config.yaml
head_dim: 32
d_mlp: 1024
norm_place: "pre"
qk_norm: false
bias: "all"
init_std_up: 0.0442
Each number is 128 + 24 x the weight over its row's rms, rounded and kept within 0 to 255. Layers, rows and columns count from 0. Numbers have three digits each. The size before them is the row's rms in percent of the matrix's.

# layer 9 MLP up, 1024x128, rms 0.19, rows 15-64, columns 64-127
105:107082130142121110135120140189093120112126069130129099143109131135142156147118108088153116150123121163168162086177129073122135119113143131122174143156109107143124132129115106104137125140178066
110:141133166128156148117113133125137139117121109140147115117092096193121137137071111129108128126136152128055134121122106142137147097151115141129135069091107094178145143156089102122102083131104090
104:108158118105110180158120102135139118117143133129149129113160117187128127115100070132129125185141118152116065117124118136128110124113134125141153141119154118140133122090116132109151166151114133
113:124135085149165129089106119061111107158144134113161132158139112137125113122085111083149128114104109127122113159175137110122132146143128133134163123127082084149144124097070165138142109107094074
090:136118117157139118173131126156163142101115095119111124107106112144129143115132151106097117160167081145120131117112138171119112168130145108119139155116124123120154155165147111100147126121117100
108:097100108164189139109129103133167136135117103113108105113168168117122126140114147150120127149139157135071101153135135137159083131132113160113132111122133114099139102116134155149116157131133122
112:075117152126181150111115111162135159078107152140139128119113093092178117096146105143115141178107139135159157148151178108155153146122124179151135129160130104057107126136164098119144127132133162
107:135076104066085130156111113148132114143120053121171123121087123128124128119159128103150141102121129131145130063082153128162161130107145136134138122131121142147144148149104128133132120100132117
104:115121128129105106114122120122137141093099076138135114154160138138188074126100138096127124185122153145137095141162123082132142100141093158184163189137157131118116125118115154124134104112176131
110:151122144139123128148134115106144151101193133111123124145124126120161096115129162133141128133154144175109113142127156101149177157137156121106152118099085164088105089120110141143102137102115152
101:089083139135116156123176142117099120171164135145107115160131112143139159077094182112125152132108143134103080108150123147162123118141138102093129131121087150139124150121099150129117142138062097
099:156109118137125124139120121121109144156105121102172174133110111136139115120176093132141118119140127097143114166052109102088132119122090128112132142142126186094121133065134073126151135131122163
087:097169122119146122121125143161128158092172134128136118131102158164109124170155189133156121127130141135130153116077120148115136115108133110157113164144145117124099104087076120113104137149133105
104:088105123134122141087103096108166164105112162139122146127130119195115066137126130120118120143147138118137099156112159117134156117111136131144154107101153196103123117103122097109100126119150087
098:130120112093104134132111116105171169196143162140162109172122113127179108129132124088146108109102112105122113115115167073076120149133126092083139121109125175102138128119109118142110097153142139
108:117142147129157106151121095138120128151155123132139131123107117118141159132097145074132162178138128127120126062123132116120127128166119141116115160139112096100096149087161123107119133122141128
101:156105137159102112094133144101102144084133107119161078097087163131177155135148092103109145124108170172127138145132179143130133142110102153118138126090134160105174107104156154082103156127110135
099:148130121110150126154125083176150163134099091160130093144116157107140141118117130118113169097130171162109139093145131111138128136147123150104118135115119123069196126119125134129111163136123104
086:152129123182117114113118104137133133084106108139217138108134113144129155170156145100114099168161139150161149078104145130090131136112113116164121138114127150122111140133128083143131157115114128
100:146131113110123111121132119123145096174128159163110124117103072146167126143118125176133113101164131096132167107091131111148146125095112117131100117157151127132146091064143123126156120099117103
098:139129110124116155129106127130131133130135162114143149104123138137142139124164142164153101130082134141121163134159130105053123121142132081098149130114175175090181109124073150113103131110109152
096:134124127112161152142129117140136127171143136153108155149140113131194106087173108109134127115109115103144131155188151101129119115153088121094110150116129114091151122124129083129095105104159118
092:126170128132146164127110142113154109104148132146151132139101136128108131121146098109129130146168145147101113106123168158168102113179155132141106088127113130146117148123119165102118133160108112
096:144119103125082146141144147120096120140105128120139098167121139126149144112056153122144137102101103127134125137140141090100122141128154174118163104155107118104153140134137095123152111086121083
109:134168126155122090114140133139049168154169150150146120129123150117137166134156151114139116095091148126085162085128139083153107142106108135136111093145129111137149137106117126120080154145135102
101:174147110125161106140122132127131132147149104154091111120168129143090117088100126109102141145110109133110079116149146141124145149145146178117087091103095123131136119146137130162117115095088096
109:130139148150143104170147126168122113140123103104141121145156117161141182182127156095143130145075157136161139126105172121093131100168109115086099093102115074106189128133100126176149160117132121
092:133121140117109093144131127124158117148160127142091139120096117174104127106117131157093148096059131121160126138101116104135118129126138108169163135088102106142115080141079167130126146160128109
088:066135130169145085134171115120141074147088133114118098121120134174108155098135175088105146125124123110088142109122097131111119137125145138110141137129095138128118150156147109120095107139123119
101:125128128138105077135138109138125108141121129118110117176119139142135118135146104124146167154126121133097140114170080153137110131130150183107155066093152155156089138126164148132156135139143148
094:143112103133126102141169128149116093162149104190124122179117116133143112118088111132176158128126132109074192179145156085167116089128112119097144169112145127107135105135098144092143152105126172
099:134102150145112117123169125134136108145098122135103159134132137131088116132079158085132138098170122163112104101136155132161092119082083143144070135146113112124138108123134092086122131176134117
099:171093101116137118102150107074097099091131131129136158131143147114146149127123144148144139132129137157140119139104177158182114117120114153107151088152158075094141156056141115105125111129115122
104:128149157105151126090141097122112175124091110110097137144126145109140135126146102104178128148116054180128145088141156111121117117147133121122119103118135141093122140099148112152130096124109103
104:160089111173153144121102130135096092120189155134092123140111114105114092141129147121143136129101144140092108115107171126161173154123101190123101129124169087149124099136125112102117100145075137
098:078122111156120088106139127098100108169137107155128105153138122135124157102111140072148114149122103134150110138153176099137130114138093130116102124150133109116148113112143162178122134150099101
093:078106133155102070157135120121114161137154153093110154170097138146105067109121104145119132134118159104141138125159137150107085131114121141139133101136155155133125132129141138103135107137108132
101:116102082129091138116122110169141113106095127111147089148101074105118123130120129153132120109147132170140132168117162167139163093086120115138126118146153097145109139068109103117139118184132104
085:121113102107148173159130117134179153115118119128124129102118110149125122189156059127128139081130127110109139114131084158038142104147131121135103123104144141139141136090161127115110117134127147
099:128093128138118145105161127165097113105139101117098156151164110171105151172104102137084091118157153147106118142128135178124100104120146129154118105095092117164101143129126143144114165159115085
121:135135097093091128156126122099070114131093137122143109085146135144086123138149146124148103106111136100066105098120138090145103120147134107106119173110121163123110105131103171153097150100136127
096:119174110120154105072111098124122149144108123136162147125114134118127141151170106148109124134122126146092132110133141103154156111156106112097146156105190114140135129113130109165129097147138115
095:128115100110134109096044093131101149119143092136102141121103093152166117132118100143146167123117100140096178112166151150103122120124152173122100175136151166124149103120106115119147104156143172
100:124126131147128164125100133131090121152121116105090097152067109144108122150157150088135094129164130117103153137112106179131097082160107167137133141158115136165136130122142124115103107149156140
107:113161085131116102096128122117124161176132095111082139146092115101114122139086130167101115177102118138118107151143141140112130112127134212092121072128130116105146098181133096146177098130095099
102:109133087073102125140137134129103136128092126100097136135136146115071162138133140144131162122126118173104145126140100122150078153120124142106119125125104080143141130125168122119129096142101111
094:153120108147125128132138092172131120132131174129111123112144174109122116123148117131195119103095157070092108143115095128140116126164089090112141130121138168125160143144101139134128117100108113
084:124133129129106108110142134139116122164125159107142119115149122138099172141124126136154101075152137115117109111152137134172120143136105115101135145134080111123128133108109107151136094173128147
096:132119133143118132125179143136142149137099108108115130129140108191124142126157114107129116160151146127113132126122175175137117122143099130140180161158127129149130137115080109107117097115166145
092:122200135099084119106089090090114117152135110121137134144151122156138092170178132139144115115139112135130130106138143135135186133156117121128102112155136136178159106085116141133132134129116147
# layer 9 MLP down (transposed), 1024x128, rms 0.198, rows 15-64, columns 64-127
104:124109157138142137110133150143134084092135140140118101149108120125133159151098143125137145186125147123112084132121088064136128143109118126103129140133127134122165116124106142115163130121188073
114:151128121167140151094153171153089091128128124122086116139123118126133143121124095136090123155163111124120094123113093108080124119094126139062138076112125130153154090162152129117097127117099106
103:139150109127132115122148203198124106175127147165073157129106146124116094118137142133132146144111160097167147120105127097112176152122110122143136146115097114090113110157122118143091096126142101
108:159131088110182101167122096162113114126119169100133154114130114096123120136173117122132099107097141129101154133177128121130126130165115146120094182123130102097115132141127171163127112131130085
075:090138181175122167106129136080096142103095162138118133176125138102141131115140083157128126105138137140146144127155105120127172151128136161101111108117131107132130085117147143154126129153084123
105:158075098117154190119138170108167154121139126086102114140117134126131105146124151127083119124169129116135120118088131183096144078154125092149092118107103146116094101157127149138117121128126119
106:137163124151133136143180128123145144109071118161118074118090110129146129152126154069152099087122142139100084139108131130151126120171143126131141085115132110119126114143091134140090105099131125
106:114166152144138161131175100139145117136145082114136111136139138121180157142113140119147148115122129123171159115144090132112155154130117158138140118109167077143091133120104136154133159136136107
103:098090176110074135143109116148108122093115142131130158128134091154120134091140101144154137166137126079115122167122127161132123139153151096109149140099125118145115104117165154142079087101129113
102:157133106083174117161099142107123164146118142151106127118141133145101087187114102114135167120140135122120096165139088153134142064121159118147102104132136141089068093162114137144127182137136116
108:141122097116095126118090122204142120141120147100138143154106128142137153149151104131077135147097108109096179132139142141152121105107106120105123123145102111160147151141123117140177128128105138
099:082111205155126128116127131107157129149163118146120123174153118110123089142145113124170135127151112122135160106173162075124163093088116140079131122144131109119127089134133179123129123164080132
095:155141114086131120129097132064136140193141121157160093092150120130121139078142152124129108100135108121135108140114078108140134161184085122141131123127136104156131125178177091128113158150178143
112:095111145114130150093096079116134115141098149121102130108170167167096140141135089113131108097131167123091127105124119107102130138062140194090165141077141119118101134136150113154122111150137138
106:118138116126083162144138142127112123158116162129150125116127174121122090116131098119183132138076119149113143150082185117145119145148119118146116114133107155132185133106135107147067106132081198
100:087108123147109124084152144170126117140089156116147145079128148109136109109112170158127124119123104107137119131115094090146097122081103103101132098133139180122159145131143152171118152152104150
102:076110121137134153153133145135158118126161111127114128122130116161113144155111182128153147137146173158168108122089140106160143105135123102149115139103120118084148119142083147108112116063143131
101:125104124128093116126104153083114086142153180069107123108131096124149132123157136143152132150120126120147101122143142162127144135132132148103158146123136139151098146175110132101108115118127120
091:118133152072130148111149095124098179169133117116146121137101092166116123122160084111145130161105157098155134166138089080116143140164133154110127154107138153131115123112157093135127145104120094
094:183110131113088151114123123149131108090165123126133146163115150087104094137143091126130102110114139164120093126144169113086125140116132148163130131141149113110096128162181136111095149116092154
105:117124112136165122117126114111144095138139112125128132125129131123116120081143089132123171108103153116116091160146097098117150107111090100125106079148127109131145103150125128142132217173143165
098:122136161122159196121107103098155142159084109138118125097118136096111130106102136149089122142112101112095140131139151134116130121101121149094153140163135123108124074090099126148077141151177105
100:143129106147120132088144136137107117157159099146148156123098141119148176070094154135090125128126100128132165101100143125114125163096125103162146189135094113065155131135156136151141121098094103
103:088087108159110141144120123087135156116136149154125117109148098151131132102125144104157144107139104114161135112171091078160176173129166117159173138115104090145090103137155096135186133115178094
112:176116134066103081144092127153137122140158119145153148153118183129136170125110113132100111122131131135152116101100132136109130107115093123106114140150133113181129098119135124094081093148161139
104:119082167141098145116149141087110155084174115127148142114159152123089154101137147145196087102092139126156125148160176142148133119088146135111121096129134164133099147114095179117117102126117165
110:100142175104141101124106143146132113168123165102127148119113119173129179122110122141148156125091109127139115084099145103088098103128157132151121121158058126104117128123164113142094121129112114
092:125065097134137115129117089090123151175091110125130088093094130139143130117104135120117147103117114137130129106176116122086114136096091129130148136148150148099126179169112075157150134105114159
088:118109158151080089167097118131198123116093108166128178138187121122125092139162123152110096140135112148127125133143169105166137124118107142134155159114098108142138130130154150149105137141130139
093:133119108113111107117129136121143183120154140121134105132091129106113134177148118153132137091162093125132128092130134119131109140125145082134146141144153159097084122082133094124114110109109127
092:112139149141092116121146111132125114115157120155137103165145131143114131163138142116115105161139134132081119145163075127155153171130109180156082088105131124139105121149117076149136130075119137
102:123103146135135161167197115120127135107172107167149154152102142123104122124131156081136175143112180157109125114102142141121125130128151116100131152150137109085131140143153126142096139137124125
094:112167112104117130119121112160158134153107140171136092132133156160143125134147135106062143125135183105091139115131146138134134102126162144130138116114173141110118138135113119146116134143183133
096:119139143125139148157150141163112165128181142124146111136114167112141117111132154121109162175094139115146153150172147118184122158110098130170095135158126133143119148116139110128117185106118114
103:109126130155157176111153118155138145078182126111091101149081155186151153119113148136100134124095124124171118142141106142089129123162137080101086084144102141106099138153112116186113105113168125
099:168098121087087094106138134116140108130135085085138173090144145128136157112122108122114127171129132094116115123102145173128120135147125171102121167112150126149148148129111125121106106139096155
087:155126136098166136117110116134200142097133119163133123123174078116141133131112149087180143163167123147098118120089146120104153116166159119097120162154121126116118072125109116121145155088137118
091:128125089116103130155141156086123080166091132116135156090151155136125106137129095130157133153105148101116096113088125156154141124129171125104143129139177116144122129134144147134086146108169145
096:108106152156096094117097147142124139067154098140147154129126137138136139135128153087144173191121093127145133076122121129122149129141132123154109118130146168120104112123148147121136088149114178
100:092121139140148120158143104129139128123114135147119110115104159126156105093154144113147127146128141121089097118081139142135163133076097110080111145140181119146109082070129117124140161162126127
154:122100107115146127130130114087126105139120142131112142108143154116064144165151123091145099092144163127095118099101121080142080126129140116088141146108138135135148114110102189142119130137097128
093:160128129146109127169134160086131105156125133108125124128136136115144170060114132139130146096121135183168121146155155167113128152111137157144137130122142136105097170161151113101119113088107127
096:099135128126137089145079109146119122123104134181107143121110131143125115107151070134143104124129129125082079120144155123159173158116095133104112129129122125145143155143139134144133097083153154
103:153163100158079147134125131089164137138129135132150119131131190107112154137095141140142116116132125161114092140130178141135122125117100134148118137101116138159096127160107159160147152118150073
115:099170097102117114118145092113076139145105166142137114111139120096160142104111132113132124167087137165134121172144150100130140126105135132140103141137163135168119101137153147145128091138131142
102:133135131111136112128139109142126107150163130136154127116156120138156078142114147143125185125143112116137154116161161091124155115128130076143147162155163075078157096121081144087094095127147116
096:111139130142136122062097149140133102110110134086154160121140101139125113172109159132092120113143077182124135089124126129095139138117101117167143154109091124126127163097123117101170148125150171
076:111156115118114142123119106158140105114098139091145153168136116109156091120067096105113063134118103149109153146155135138172090124152147109104120145096153134152125142138167187133123087115072105
093:151140127122086127151114170137125180117161135123103202128118137128087143093112133105147119137127136117094152117127110114169141136148103165095131123159137137139162122132147137125144126138058139
098:144104112124090132135123093129103116147125160138143138078112097107148112093166135107148152118132103142099149148151132144132110132154106104109121156138137103122091111149118103166098148137129163